{"d_model": 768, "norm": "rmsnorm", "positions": "rope", "rope_fraction": 1.0, "bias": "none", "parallel_block": true, "extras": ["some layers without attention", "local attention windows", "shifted keys", "gated attention", "value embeddings", "a smear gate", "an embedding shortcut", "learned residual scales", "skips across layers", "LayerScale", "capped logits"], "init_std_qkv": 0.018, "init_std_down": 0.0, "beta1": 0.9, "lr_head": 0.00384, "dataset": "wikipedia_en"}
Each number is 128 + 32 x the weight over its row's rms, rounded and kept within 0 to 255. Layers, rows and columns count from 0. Numbers have three digits each. The size before them is the row's rms in percent of the matrix's.

# down: layer 3 MLP down (transposed), 2048x768, rms 0.0212, rows 194-260, columns 0-63
# gate: layer 3 MLP gate, 2048x768, rms 0.0241, rows 195-261, columns 0-63
# up: layer 3 MLP up, 2048x768, rms 0.0226, rows 195-260, columns 0-63
down194 097:150142151170134066131091151056094139124114141128117133159097140063098204089133119122133117110145142077116127130159190108146136116121148147153104131107137117157117131128105134163109180172108096
gate195 092:129168165114119111146119109111156152079085156113147123156139165111135170115104102107133106084217124197102117083130121139172159106138147148098149125098079110055102114113132103225095143129140130
up195 091:147101109139106112134073104087118135138152128134148177126067166117099158129154173105128083128069133033188172157126158155133118177105115122164109113155158144135133138177128101105110116115163167
down195 092:091105071092148110124120127157186101068186178119160163106163103086120149092137145091117091144101175167161146093134092144100103195124117057136153096141141123094104175090119145193141107100138142
gate196 094:131142147145102111137141055171114159160067091109137091118161131115125185147101138096130125131145074102119094093171111172176131068161111179105101095173112140168086068132102129075047130100116181
up196 096:201156101142116096068116189160133073164162173133080145143151123088144125147140191102118139144076095088100173148156106092100122144133101173153125145137078137130095115109153140077131096186168085
down196 100:140172154089127148087094104155113114064097174128139175198076110136080172138153103115138081135119105111186127111155097117156182080148143104113061141157151102110140167126128132126121117150103147
gate197 100:156121135118133115091133134146104075155156096169145128159142116126132162125174141110152130096142141130113080160098098145123184153107154170180142161136155126120137102114070163082134128084125109
up197 107:138131153146172131042107175142158136149080111153104114121140117195141084145132094117144152127093126150149139098111143088157074128163167196176097123121109115153087099077165093067106084154175142
down197 105:123130138067159133131150162165131092082191109200144123094145181165143198123092134163182152093111121082128156108155097129174133181123147151139128131133070084127090101141184174064081132158160138
gate198 100:164090139122097131108178128124119168152128126141167139147169123159136140169174112133149107096101143131151094106156198094134130169154125110160117106119133149123114184122167062130135126133179111
up198 103:139104146158134099086110158105102161157162181116120130096101120104118168123094172139137184104126115176195081093179059122138155076117182158113082132101092090179155188108093159102143115124118071
down198 103:085131149121130140152070112111154146080153099138107115184180095134140130128104162164110111137101104184170095145152120104180099076090180140104151097145160101139159076065117103141112119104156103
gate199 095:117142133136151137116089122103159147117155170123110106139178164171102105154125180134170171133098083161091173138103124085145172115165154162020145158079171161133114112109199091142161081107047134
up199 099:080131106138182166172095155172136031128112113155129129148096135064134099140085150136117128161109145131133127131154119143120122083072150185128086099145129072094126149079142124119131144100140149
down199 101:109118110182138129130157120144154138118132126141190153160189151146059105147142165195151168150101140126135086152168048135125145136154161119196194171103148146138125103139175128133125102165129050
gate200 095:120155159121151138207126150110120073116160153106040159119102198187153136159143128134150128120141116071082144134117110128133175119140085119154128145141167129079151125086070112146136083100124122
up200 095:084126160128117127114170125157084116127087131152121180141193129097119141191106166070136088109143160110091101145172106127165147180185144128135170114176113087101143151081092135113179105126152116
down200 101:148157102100175128147150130121106124147144142175097132136101104119169153145073130148093164142137107129175135160156145133126144136131075112137156104117185116125122087094133128147149193164108128
gate201 094:142150124138123139022144116189107137149130124115129076124123086133082154105144125133147113126197142154091150097112060188120159174121083139122135097144063109174107100109173087170116085168132180
up201 096:134137119154139148132165108118170172085148048134101153196148125130107152119075159135130126127124145141081137117139168106119121094091111110091069145105086098101150146102139133122171158112087129
down201 099:158129143176099129141177104109101153151217122130123160114088158071079139154181065141147157108091188118191177138082100139110150141093111158119132141090103182077173125128102145083127091115211129
gate202 101:098159161110136123146130099179083175116156123148147148123066138171159120109151126100148083102184125152104124130120113105121168108098178144159111120187146144114139096062157136128072154217190058
up202 108:146140131126087133078220115186096095084135092092098148105152095184186127146118121103134120141088166125182144131059076081083097080110096141153135122170058133105105170108133142155169172125151117
down202 103:140102162120087136161132153071061142079148096102072098147084166134122103100174174137081171147127119136164110167108113084157069080114118175152115100105118144152041162090144129117146149125167140
gate203 100:120085116105124174191106098189161094135150078145120087231194107136115120153147138114128127125143164119204108153110183112080124109113094142168061121063102099151158109125126149168120116128078125
up203 107:083144110129100108158088100133132136075110189108141112082119171175174131120119098118130167164082080133075109179168124084189106140113097113133136173174148091147136100084124121083135080104146124
down203 109:142071130109162134134113053090124160109104117173119091118176082078114125131160147151108079110156095156125103167089131162140139152130068125114113124105103131115092089114165096094162076175098119
gate204 092:122163154119207110150151100082162157075096105120125087149115146132119111155160129124137138099102121135183165098145137167132087110164112100145116091137098132086133084134159143161134136107146118
up204 089:112111150180109134132166106157110124140030162050161158086104128122138055131143145084097041153121114110133159108127141116129109093087182185140176103091150145132111151116176170114199129125179167
down204 090:075114087237101083120124199115122121148115142178182131184084168095098184127118138111139094137114114215164120145143084089129096098098080225156092097110126137125111175173119143116102075189177109
gate205 104:089087120092121138107180091174126107200141108138162046234169151122042173139125102184139138118123161137115073119080151076140113115117094164143108161068075132134192133116117167144077130092120157
up205 107:121144130129076190145149146119159100166140193106097113145119162101121112139103140116106190099134131178161176101120095102140121132178129169117071157136164136123111180160096152097138109132151174
down205 107:152151122145183119127152147187111106120130134165108107122155208153115086116143107209188163113135193145054123092147109114094130150081113070058128146094101141092116160094162129125151150072138111
gate206 101:149127131122098160163156128178133160130157143180143096135094115091103110106135135135131089100093134113102130128115119105113150121117113120079116150109164055168123104163174118158113178136107137
up206 101:127124122122176120129136090141123100095132122145130153139138157114151133121081149103133163112182110113163163128133111150128088102136106158104124131142129118046064141129141124115129148114134110
down206 101:172102108102159140118138123076142184112137096159136060168158084122087134169073177146106081140050111155110145113126123082171082132094167156161136170122140135108101157143186067096089095181140158
gate207 094:116141142096144097182093086154108092142170069105118176117182119156153108153132118166145060123088123115122158135131186156145116163083106092190138096162124196143141191124132136136050134078189082
up207 096:128122127120119140129171118156145153116143126117175143108096135076135085193082165148138109134136161132122088129158159129128116142182112049157129076109139111110117094117152109157128166132155192
down207 098:131196136137131140134149134152140132109108104093112118168079152111141110141164096141102148125137113130129162103125119092133130191162143101126174095107124145119118129137162168126136111132186132
gate208 101:154130108186106108096091107129118172130145141159108163107151140203106141145104091094134091112106115136126136098148095167126145166161189120197150190119144142092091151136091088139045176155142079
up208 089:114154123149148155089155143110152068149165186182142113134131181151110139127104159157150047078127120132110148095144123146173120150126172102079161166137089153125122113174094096177092137097096098
down208 079:125130166065159139102119073161160099116126113161152180109083141170130104127154126129128202160146107118116124135128132127080129080124042137111166178135082095125128083096130120101102117077162111
gate209 105:118127085092175155105161170180147091124128140106111110079094151014090100160144139150140126119146170107113103093136146098114101122145146097194156113154114096148181133129094051203165092098132162
up209 100:095105147201109165187176145204120131200094138114160163195132118191094101139138090071117175118083149097161133119084116088125117149156134109104120107089163090186117051119138157095084140162100179
down209 093:075097136166105155142144178203123141166141122174121132177097134189165100193160149120112151137121172135123083159143145133171068128162111116128108111096126105144124151144163116154120146088181149
gate210 101:137153182078167122125167204163118123142129141135119070080149168150123089132152132142132161105097116123170151102155080140122101158110103109152092157145126127118099128132147121087113126116148104
up210 104:144140133150150176141136059166104073099131097139131091114113155213130160117164146127151147139066142081150124149107170136098139131154103107103186106139084166151081099146115187108153106105155130
down210 102:106132130136159107123161179146102119066099141101099200157158124118160101159105145121100140132165089119127133167109098091143153132142108127072184189084127119143129134112145081124118150095123087
gate211 105:083181164102084120157188079145059171165060096162125101103151168095101108122191120126087169158150112126128092136112106137097177149137065151096154157137151149095150166113157136080200113127139117
up211 087:109193170115151077153142105140140124119084057153151146104167142110067074139132158143114155130136115138136099151101143139086117149112139122134138128149110064089120141181145080109153109155122098
down211 075:128057174153144143146133104133222167131147154060113102160126107114127180120068181148143152158198118121138176093128113119141112090137137077177097135120089178142157127100151139131150095162143128
gate212 091:182099115134149156099113109128140134117120087122117153129156101099130077097083090119125123098182167106083076102174112138125124078099133078193138098092080186119139121092147047137130161122119105
up212 086:085174179102112064165083110083105146097154128132105132078052172113132128129131157125146099142101147156142172088074154150123169125138117143060103117106085119101089140095090190158152159172123104
down212 094:146136135074129049110108147147178113068149127123150126101113118093120115156104062187183133126171150127106103069168120171131073141104128165133106174105118136089113147114108090098142111109137137
gate213 111:121123142094164146138116139158145136094122094156093143143161142148152148156140121068149086087124154153114151088123107131196113128174167152146146073100140167083104148094179057103115202140143084
up213 107:109111120136105109118083052156115103129145150136125134149117085120113070096113182128102111135102124163088106121078106092093053084096127100187105150122104095096140130129087156119090136074094183
down213 109:064135147141174207156138120099087153134117180109112157097133165188171153180100148147135141125120179174160136113127109123140085114104118160152152097142134130102111160131125087120137128068095125
gate214 098:146125148171134177099134092173093172157151080123131143144085104162123119106093102128122151087181152083132129102136114126117128151130147104121155128095099255145122142126183100147176104131162195
up214 103:162116084117162109139095173051137081144178129156118118144146137113127066130063123117128148115158099137154136114156153075144176131069156104141079141130108088118098143180162152120136158175128143
down214 104:159100122145081162138144126062110188167165130139068143183157112119107131108109103127168128094086077192128151140118147133131185108074121159169090141144100112114167138125134178145092121126142085
gate215 099:094145117106088161122095164131121060132114098095134183149135078149183077150077138078144116108111131105066158115132182168161139126138171066156163145145115123102142104116165083178101117133133090
up215 103:119145155091084056134150182119095185132093117162095170114138142117095159141146115117116130116166154162112126108089168141169163120132141095113092156157127116122177103110122074176105054155118124
down215 100:082185156119124154147111109078061061075025076112178188127084155117123155146111133112115130131141120146129173153133128137115106084144122097115074175133073147145121153140097106209031130145081110
gate216 087:148114142138143132106122092129129160110125186129158115066086142100097163123129095182161106104106156130126118082186133140181167101115101118179162093118126192158129096092127117106105129091170169
up216 081:137107171137189117105198161190103142170149130099096125104077148177166121119144111165114143168108125116095129156157187110100166128111116104147154095105140156152177109105084114107138100132128197
down216 084:133107105130175144077171104127105141113130116155036165149128180128138157115175163096100158127092136134140127159151146160090194133168147152095120096134148113183104120132113141147085103102183124
gate217 101:153158132076115143149157137102139137179167124117144096087176138140136129131000158202154082095091133112126092081183148164121104152089098137155164151149105151092124169141175102107102168131104090
up217 102:131129083117152089109102131175117132124120133164126107114122140116089139113153066117107090105127146116144137130182123108142131159110122112175123138107127079088107132136042103127079111091101135
down217 100:147069066188132105122101118092179125193100222155104178136143081130053106105064115078140055084109100088116166134125152100168100155103127108167170074121155100179124144157070130105141168090130168
gate218 104:157146158140146097089124151153092122163123098142178121176122114109156106169163157122147140124093137141117161137173134127100120109149147104124151113180131144098086172202117109123137136098111096
up218 107:150161146165147132133098141094129188144137096128100113197119141037135074129138140115130130129114121107180148128115140129090111153135169127130128156115085174138150115147064172143169143132052120
down218 102:102179157116116141132119166108177095127128111150150111131109109091123084144070148064173113144145144097075110132158136160092084146138221074142166097117076099140136078112088148133128156106164172
gate219 105:096137109115144161130103107156164116128087161138150097191117165063124120057120083109116140112185161133117083148071170134140101127157090160100094153113144112205191095144183143139105108145068196
up219 104:146144156153113048166076038150139168118097087081179163114092148072123061150094102098130128117153111126143134132146161065107131148126134092138101092167114183076074084122121184077072214120104106
down219 106:132074120142089078099113066101174090151140132099117136117096120116123122130118115092076085099099151161190135197096135149113101066144124118161055139171168090146183146146077070138170115146100186
gate220 093:144177169121109078097200111191140164091103069113072207160114181100135099152114176144130140132175209135137129116111121130155120082219169101128155116064143142164163152109128076161168168129145093
up220 097:130141110126174154099165162158144080116144154100107091140146120033107171142145091142123167140186173100099134162113135110129126111122127160082169130087132136162124194142160092124144126126091086
down220 099:134125160091140058139076163163139175096168152130160131161148148114108116138086119185135097163118080150089092082102131148129133080148126092124135167150138096213150131144121126056106118090107096
gate221 098:151167179087138146099079100133097191121148103160102121081125139158143108180133084113142172124082078195174209081204087105197116095193105117127105088076096139086131121127162127087083093103153138
up221 099:111095100160180111101161142148139154140129172157109181135107103106095133143144114137108076138122084170138135177149151140142104153130114156102163168142214174139154041100114153094209124164114152
down221 103:110130174081118171113110100146092108102180112134148145123146113229184118144152156163111137104128115141126094159095130162124104102116130093115179167101154082135122135124177192160046107115120154
gate222 105:173118113195110111157117090106089138121134099132177158084167141160100136127139089123106101123171129127140102117081123140087090170208092092109144142115128194102127136175086095089035176136171102
up222 083:109127159123079174104108123151122108126115105126071120164075077110168129130104168114136164168115150143158145121178184088113146113090201146108188086074136152122080087131140206211178167117141098
down222 065:102133053139128121114120129117051169191154100101143126118206087164089135146119074128141110068103137155113118114151124122198134180114102141114143118146164118108158119136126091089118165106086134
gate223 097:166158129101127175129082127058155121136137158158100122090170119100070194151140085176168111103153135102149115085125116124122175114111133140126176097155119195117078143155113148124177166184172152
up223 090:138166147133097069129120092165146130105106174107172124091121136080147085168116157107125123123062120124167160104111106155163067139138099136162048156116114129154159117096135135136149087135124040
down223 100:100170105095061096171103125071130110100094111196078110148109084088111159125101132050169091099079124155158130130196147104145090141129162174124178166134150169149132134081119123098085109118137085
gate224 101:163139128132123110146077128122161120154093155099146077142157107087165134106127113178151102122117105091164130089126105114150167171123103140081102131108108155113109126186123132159127159172093152
up224 106:145101057138106164132113099129077094136115142130086186155202095175177113156099145126149099142118122171123116117088052105150131115133142106138175143151145121113160158178109181147148138143118046
down224 108:126105160135206122109116131127135162077091144048194121164104165162146137141164139179154173127140131212114118092144047081143123088209083098110128085128133140156162152116145151129147160109161165
gate225 099:121157136093148112115103144093191162134138121139087124083057122136121075150156152108129154117145128163088133109135129113152114123115113134110113104104112132076127067118098137140120126123084142
up225 103:183119122147108175121159177170097178190157092156078119162099137176070073137175149165108088138139160078081099160070130142147138134150110086136177153153139160103150133153140077105180087158112072
down225 104:135179118133132124154127086114134135135120161122101167131110095088183159102088091115097152101141131126138154174095127184153123133126133160101156162106172121132094115152130118123115161126052145
gate226 108:067126116125182152099153147135106042077094117144124156170192094149102129122091103138170166122127145110086100103140102126148109107117111138173140114140122146043069107116138126144181120113126075
up226 108:142111166112104114120139119111143162126119119107104116165086175112165175099123161138159134132181123164115118154156116132145131169112158107142167091146182102162182153127139121196115127139125094
down226 106:229086152154105123147155161139088133135129096112163132106125143102184125112095150180098096074195156110107160160121168064100125116095130077074127152165144121096111068122138121135133125168129152
gate227 101:157129127132095107137147103146077086148152145125227115152067149143161130110161122113161107119185152188171089127159101075100077077152090123182117106138134109156091164113141116164119102133143157
up227 099:134126100113108125150090099135101137051134155129096149164096124162133107172141109113129071105126160135144137142153174164109163130096171123120144140058170127069132094148156077137121152156105109
down227 096:165106142104161181087089128102124110029125210082163097172137150154159126151157133059107075102097117057113115112077177199076080133152128136137160125115079191127117128104118135151084143203105094
gate228 094:155147128106145148151157173131141112107112124135109101151134117100124150156107132111136112138145155138072107148174117081094129167081117083136162134149110165115172101174104112063115131105153121
up228 093:138153127175150108144119046123131136097149099155094155217127114102101073091085172110130159138130118140107129131149107123149076147151112184142028128133165129172150091156125142139138062120122090
down228 099:111087161066115080149158140135140158137139144071147126113130079126109158115107149194095141185159162100090074073102112133158080157095166143109187112129118077160173165148111138113108135152199160
gate229 092:130110120118133149091168121042140148149127127145129069152122112105168193139073093109118124104130126103139119124169141108175128119085165109134167104142063171161112096097155103174124115088119175
up229 096:142134120120208139089154099063071159057160095093094169078204137126122135143097166103128090136147143128142128140126166106142120086112159153161163089144121212147142093151125160162112132134146107
down229 098:113120154179115109124121092112125095085098106109133129122124163147090122106128086099087156080148096091141152156150160146083172092147102149141183144153164079099095108130088099097099125149083161
gate230 102:178133135147151118154148116088114135129150132128093188091101132177119165143120111116135086102188126075149166128110130152110153129190137196175151151148107114131136153138141139106123145187060101
up230 105:125086126132126126146127079188071161095131161106113167230131189119172154155147116114146139138126149131125116144104189084123160145136145133170063117087116155129085115108149105079102175170127084
down230 103:084122142079153091134116086071125161154113137104117116096117158138082094120117163133111138131075105085139128110170138164111101062127069107102180135111164146143146127126196165163063097117078128
gate231 100:113128158157085103132140099152103100135101134163116116143154110103080124050138107101146141118159137153119110133161128149151126147145106162183103095147109091104100170146135114126115042137166158
up231 099:123167168162108091190060137094087120112116110152079150072140145148094127160084084135161152091088116101140149108132179128101088151124121109135132132136063120153076092099179090125123080081121130
down231 102:173186166195104115144133117078124130153080122133150195149138174140120082209121172080167180083138158150122101122109157054098087138111156137132165125104115150106139126176211089122096164131106130
gate232 102:164145144111145102136139123118133172125144121153084156139190125061092190171118159089142205099143114117106104122125181219138115114178147117115103146132157137146171117109119134141166109155169038
up232 095:116103103144131154107149182070161099120168108143113093149097129104145109113094119163111180137193127107084157113126128146114135081097153107133128171124142080151134094107125119164054148076101097
down232 082:096087111170114145162152141078103140159121103145104137165090112157052101141074135150150176104147108105207157138110118152134133073135105088194160110114162147186095128142137157093111189071098152
gate233 097:149153129097118092113132155124127104154160104107124169138139105190129112152094128127150165096120154099105134169119142124153168200124117109190140108154174170151130157101100129156093188103125157
up233 092:139144158131106117109132130183132155117121095137103186150174086118191069137170084110152112111140119119108100113126181152124085165173124131166172083139124096118141104153146113087115114157164096
down233 093:110060143155146149079136068130148134097168096125208188153135143124114116184098156091136125185108111184131171178212133119122106148140162133177086168136128170105181103139078095149147087104150123
gate234 093:171181103121153132083182130133165089121161071163061111087132129107096118136154098067145148093132165171136140087165089142083122143118135122129126114097106164085106115162100124088124157129133177
up234 089:108088156117110143142109162142112150103063112115147099116117138116105083107115127096090169188138077089112113143126233097125142172084087127090126102122139123200158158136173157117185131124125102
down234 086:093135148169152151135111106107057130038084146106063165123115141179174110139135166173079100131085119133126169070107161141176103091117119063099126127130110146121143157183135179217139085092139108
gate235 102:133130120112101150173099134131170116124133131126082153117140156198157105203068124161155156111187149077147178113150150168105167127136133126079125122155125161111143096154107134169194175137114151
up235 104:145134130095159151084119179193163116101122115155122055140118199053138093128153137122159133098143108117176155145049135098178130182132165083100146076200124127078153138121118145122079118153076146
down235 103:102159144067104088180109068203137104133157122110125163105139089154164082181152164124151123126089122129157136181167154083164126093117167154192117153142120146120140120142133120151137156168102154
gate236 096:134119140093136169135126151148126130120074076163079167128132155112145144128140106116138099110111143101180127124138107128180121078143117121142076147160122077067145114119160075189156125117184073
up236 096:101126074165115099107143101139101056119215103089108127178159189156139095160149181125150169141097160071152138117208157120159176150115158071125171173111087120144071126130149144153118129091144124
down236 097:181081137111113130139120173113145146148159080171176126095153112150098131111135136180110089155101103169155160195118118124111103106100117162117100094093144122139166150190149137070077101166116102
gate237 113:166147123145132139149155112085139087141084161077148121149153119112211106222136164109147143153181139101164144088123160130100090123146112076108124129149106158132165134147174181110213082086105097
up237 116:147140126139137112105092107087164123137157092130138151143149086192126136103114130115125112144134119109125112122098151114120111122106138069168156136105155167180151090159108082189109136046145132
down237 111:105131107140193158141158091124075125069120065122074078119141158151135149103102163136139141098142134069099119085142082190173122104087103143152075134183152118148100125080098099129112079114105127
gate238 094:139140108111123143090058163127137091126126111110105104088167103133117132197144181121158086128129094125137182092124131146120176138141075164087171164133129124112183162126143105192180157087156106
up238 100:120131173117130091199125142147102145129105143127151181085106134101154162090126163108129099072104126104125179131208108135128094143079169133119089106134133133153136078111068151074118134133168202
down238 100:173115123116059085192115117148122139114100134142127136163170136118124092158139129131160135151103113164077116123165207153139144171101120111135154112185109119111141157137115091132136190170224094
gate239 103:134103137132157147148134064160134141143092083146088131094172075111146077118098140108109098150158149091075113106112114145115106076156110111190101151144115179088091070125053129129142126136091125
up239 106:078154102141090197166113178101179077094177151132131116188108153083189123169086118162126168137132168098137101125109188163106063168107121144099158144117077149142147122144094123150176136098140115
down239 108:109131103112062175132182125138094115116103130132130123170161098144123084162221092183116107118094122118153145154148165112123122142157222080095092114110138103215160188123170128144185158124171156
gate240 104:114155161136125151174176096202178166175132121150112109095107154102100113111134077104132098122108146057115122057093120120120078138143157111114140111116073105102130184129121123097103174117121128
up240 109:141125120171191133144116210118126125110088137131116115159108101118214136122126108115121168146158139077128180147141102101085149163136164176122162166110134079175112047153154119151103137159121136
down240 109:128114126081158152127149142128106155036138180093091117168154186168184101150132122142108128153131172120148192170121127130129187173131101100043194122105149129123139123158135154134088144117134065
gate241 097:133191126150144075125107148170104070090152102120081163159150150080107129131130157083146157119082205046127143091125109091142117135151170129114143170099103076111073119092127143106058169167121170
up241 092:093138126104107147118177174130122105092125118137093191099194093191097071096152164143117114133103130058076094141117059163137113080112130069139141095090158158128117096144122127105159163126085133
down241 099:120162172122155089147043139137131156152100145133187113179105122123101165148127149144099127142130128146132115182085150138122123139119118176166162085140187121145109189123104174130030087118086138
gate242 104:071180204091130125166157121130135127155137102098150140119055187087129124152114114172145096104113129124101140169160125138128124159056161157144114148183136083049153176145182156135071090120110103
up242 103:122149158123110123120126126111112076181171094137074138104132136118127168129128119184165217107116139153162108135165072085168175096133171133176064131169094126067135159181121092119124117108087114
down242 092:138126129119135123130162121180153088158142112145089098179124167152150146124145151138094061089143134148143101165160130092107125135131108191140120118143167135074151141153138121132121149152157104
gate243 102:136117149077218110129102117088147161119110105129117092147097130078135093174130090178156110077118151132130182064126131143129106064125115174141096081104100191076137113177130146175126122141128122
up243 103:148087123120133127150129160141127120129223096174021145105164125131124159171169144152131240123106096172131151137105104182172120138130112091167145157115173153113134110121098145132014109163095084
down243 083:159116150000080067110123078161191090118138094135118126129137134084118154090135141104162188109123185149079167120095161159099128157127177129128139172127065107063155096106103137102140163179116108
gate244 098:136110116116090068162148122162064154121108182128100178092046105143145069073139209119133094136106159070084135140199125137156084124121159124181174094138150168184087106105128111114128087118152109
up244 105:187118130153147151130170107133130079141124148101116119114169052136084112160125153129108114155137084109085131162073138098129131156093110168151177185173163130154150059150159142188117151088137183
down244 106:165132154116111129126150107134209154104109130090170091097110110088145191106154135090121135120108111116196069097127121120085149146087142082168115135141149108122131108158139186143112153148102166
gate245 108:164143114101104094175159133142145103111162130141044193180111174139101156096184206105135130111134146104073131160134137159168160164174141156131177150161123171112033120091121171114140102133129115
up245 107:117134164117083082153126076110115109101081128165149157162092142106111123095112172058148157109210149145100097134158137126114143091174146114156139193143150124112116079136126185111112127031085133
down245 109:161156153159143108106165131128097146141059122086121144107121077082046100135130134064104115157113159115171124199122168108066090090135108107155109156147134148084115082103147147167164119139103144
gate246 099:126089095166155201201106160158204116164166127127064104142087165069166115154107151101127125121165096142111134123103199125182141168103114143134135177150115131117185111175078105155136122098144169
up246 100:119109097149140173100030079130157109104147140127089120078145086112168086156108142168123145146127110114087148148147156138113134117139124123160152169107111191179104131134081139139152172098160161
down246 098:124176153130132122103099110131104091100121081094138121042122133120153140142147075107130158173126151069142105165082136146088145029138105124158194114171128156158110108126111183124133142087086198
gate247 083:106155201099089084143065032121175119084070179077122128138136106162136128150116209142158151139079147122153169112131126148121128109173139138147126106098079166100098026130163178190139166122176116
up247 080:147121132140180110149133133172131086148132118072121134115132079174118109166152148129107203202092087098083104153126142122096084136132093104121161105129109141160104098169130133118180151100149076
down247 085:162102077221134165145205212149135128196100130183154093134091121133155172163164135134077114060121118119073160064163102075151103096136102123059128157162134120157180128151104107076097099102064115
gate248 097:131125107097141142151067094143173104090071112060125149125130077099128099146161132125137038176134115129123133120125116130114152140065078121084187102116145187133153180102155135164183126138149173
up248 108:128135160099109099155112082183153115012051169065124137071115136134128094080138137099139043142121159141124174109131128138145135096103130122094146116120135125139147182104138126178165133115154123
down248 097:152067141157150110127156157124148102205158100124136151181160135085115158106120105187172198113112158130121143092131113131114171092121133081173159093115116141096115091111134148085073166093158108
gate249 099:140120118146155173086143129100143134181128134161179090092146150102046218119083168177127103104122155163127159095185129113165104117107117068073137156128121080080091112087101119119123184102099118
up249 096:140135185162118177146176114180118086149134119147062170156154127134138143099156090186098133129097104052122159108089114121142197097085123151117111090136149169154148134154138159123133096175157126
down249 099:180116139138169172103178082170105163125136148137152062154081087106168147148133120219093087138189143120088108144040168080116139125109120093062127115143166083091183085093133142120139074136152068
gate250 088:163113114143112181121097083051105140145124135143172165133100168127133145088133088109132106117155154157156133121173092119152113151125085124127098136164085115115111129124177129090119182145134135
up250 087:116138174159160071081144160150112131082083115100162143081114148129086096117148152116126102135153128180165096165176112118172112068093165107120167086097157108147149165147129156177189165113100057
down250 096:070095162146201092149166170107104142133138133139127081133169163083057087127169138167209138118144099051129137117105164127091112137137141114128105092064137072092132154060122135162171210127121128
gate251 097:064122114089140171137140150125164096121167119143108091098083128103119103165134102168161202117111128121134144113134180136106081137097074074117106126183121127135128103132114168113147142097113114
up251 090:114147056115176135115103142069142118102180116153094129095086121116166119144148052180140173115127116176096161122180145156133155138156143099153102132180143138093107145093091135146054035141136045
down251 071:148098121075182067107140105146117148116091101123132139099117105114115110091160119111070166113147111155135132130112136162141139156105096168115126158135111127151157125140081171150093172147133106
gate252 099:120130135107143107150133117165158081090124122135110163169087097141140104129151132125113172145136109135134102092136143147104120128065118121168195124151119156059164152107081148138155143122170126
up252 103:127141173147170132124111146139102166129091142095148146147148126130129081107119164130134068096115102134129208140143146069125184178145158170126142188118087121111119099121129082124100149135111128
down252 102:105182119135095189116100149107113114123127193043100124090116102142101168233182168145178063110153118158137137155072066100130153188148106171090128175131156118110102098128079159118108121161116118
gate253 099:128153132127056170159122128066160095144131129116149044183112131068056109156137159127117124137144128130117054106078120130100135158149099167142128150123156105138162148144093244147177116097204163
up253 100:113123174096162137119146079049184051129149136085119162148163101107113060176100151126136124122020119094088145144131158139089095134100064140152120127122121131098121124105127171103128136178082078
down253 106:150146119134167109202148180095144149127085112102077148077102091106105091117085108095091088157057163154112133145142095127113129139103119133168116150122065130147116165079160119118165049112166192
gate254 105:138134121110152080143184157163134192164124088152068095161095140164101141118116131165169172125170102118115095118079113169076144171135029052140057172111143107103135133142154105139084086119089062
up254 097:139117129162152062110141094150075192080093099098168113139085105159112096104142148031120083138184074126131131133145117193138131119132152146185147138106157129138131173106113144144143088148145072
down254 098:095109100085134099103111116099116136135145146077177139198140136161157107110100109109135101120150046167170124133101132148201130112105073075162100177093167132097203085135124099113198105094180203
gate255 093:108146055128163117116110109101149128095140122092084075057131132130138100126133133131134121106065083127123106113126098134123146099181059068151105064102140129173147111096093100130216153121075136
up255 099:189105140124073143107103143193097145118127122162101126187156093160131158120175109114145174153132153147112166134151146160138102063138150148104108159128082097104057103145187176093046123148151077
down255 089:118177148063115147132100132134107147126139179139092152081119047159113172135093082161159125136088149149144111129129123084144079171119110091136133145126129096149096140140121128091055182100102133
gate256 101:164148078126168161071079122119159149151157102108111146080102161125143120155151149135145130095126153140133180129161109135075106118136152080127096158101110145153116090126161140152090085086156175
up256 102:080130164177110143174108115149096148117057116114140127103121143181132089144123057093126080107096121132125163115132106089138104162127119090122148134112121145120118151129126133119111098111149131
down256 105:161185140135130173139202116145143163124097103101115181159081139110097124090115150082057143155126195150097107068122192088162064101169090162168104172090088086108132116085141170115188046131142152
gate257 095:185116109168124140116166188200196128168162138108095150094089135113154143103117078091151175102118147088128122124177101130097122148158198176154141108099148109110116132121097130200133138200127138
up257 097:096118180082118149192177106172109175124106110139099131081163090094070123149119137071122142141153099105158184161112156105087106109132086167165064139180077122136124074128074108100152149101075148
down257 097:112195099037151187128107093106132107151101124113169141058134116119150138075167090166115113115132137113042129180127122144077147081088152130110127159172170132131077114098133099159155116162100123
gate258 107:152152151138103134091122127161126105129095095161069141150110150090111143108120143153161194150093186101088058123116178101161116132135160110139148095073095066166127140117161128106151126125087158
up258 109:108142127127091166183131126121161100098188104158117115115139110127112141106149142128111147135118166084216100128112120089136123156154155183130155173130179127110114162129179199172136146079195143
down258 107:092148157136091100074158142087154104137087069084064152102147120137141124080067115134123170135100125105138039154111097105221143142056148134107111165082095099145132176153136130142136060079138098
gate259 103:106133141123192103173110133117110129084113139128132177101076090103109076099212103140177138100093172110093130124093140154174096140154202174117073084132143164145060111163146133128101207108161124
up259 101:111140193141215127147122123160133134099126185121129139103072114129137198114126110152135102120140093115096127123182136120145146111096178184121133114186099150153114092097174168072152110121169096
down259 101:096168124207121179154141097165162138175097112131122111123145172109136128135100189149091118108132048169222131111110131180075089095092113136118156125154055126061066108138142083109143072160120097
gate260 096:154149104147183161111188130121132111097145094155063173146146076170120076162127101114128113120133168144142173168112084139107040100145100081107159116103145096122095104137071059111110059099161101
up260 098:146135086131129143100116133192149066148169116108116126124172059084158140154102067067131120147142172107078109106127158114133155173108126128151053147142096139086128173157177152112154192140102120
down260 099:120100123166109092120119170099137142126064125150153154088162182098084138150153147076134160153174166114208180071184144124113119140169108135173142121124092076216176157155137107166074184086193109
gate261 115:166159173078052135183117128094139144093126136130140092128121106118124102092108203193149185140146157135124139134133151120123155109142097166121070080162121092118178114123167162154173138102164109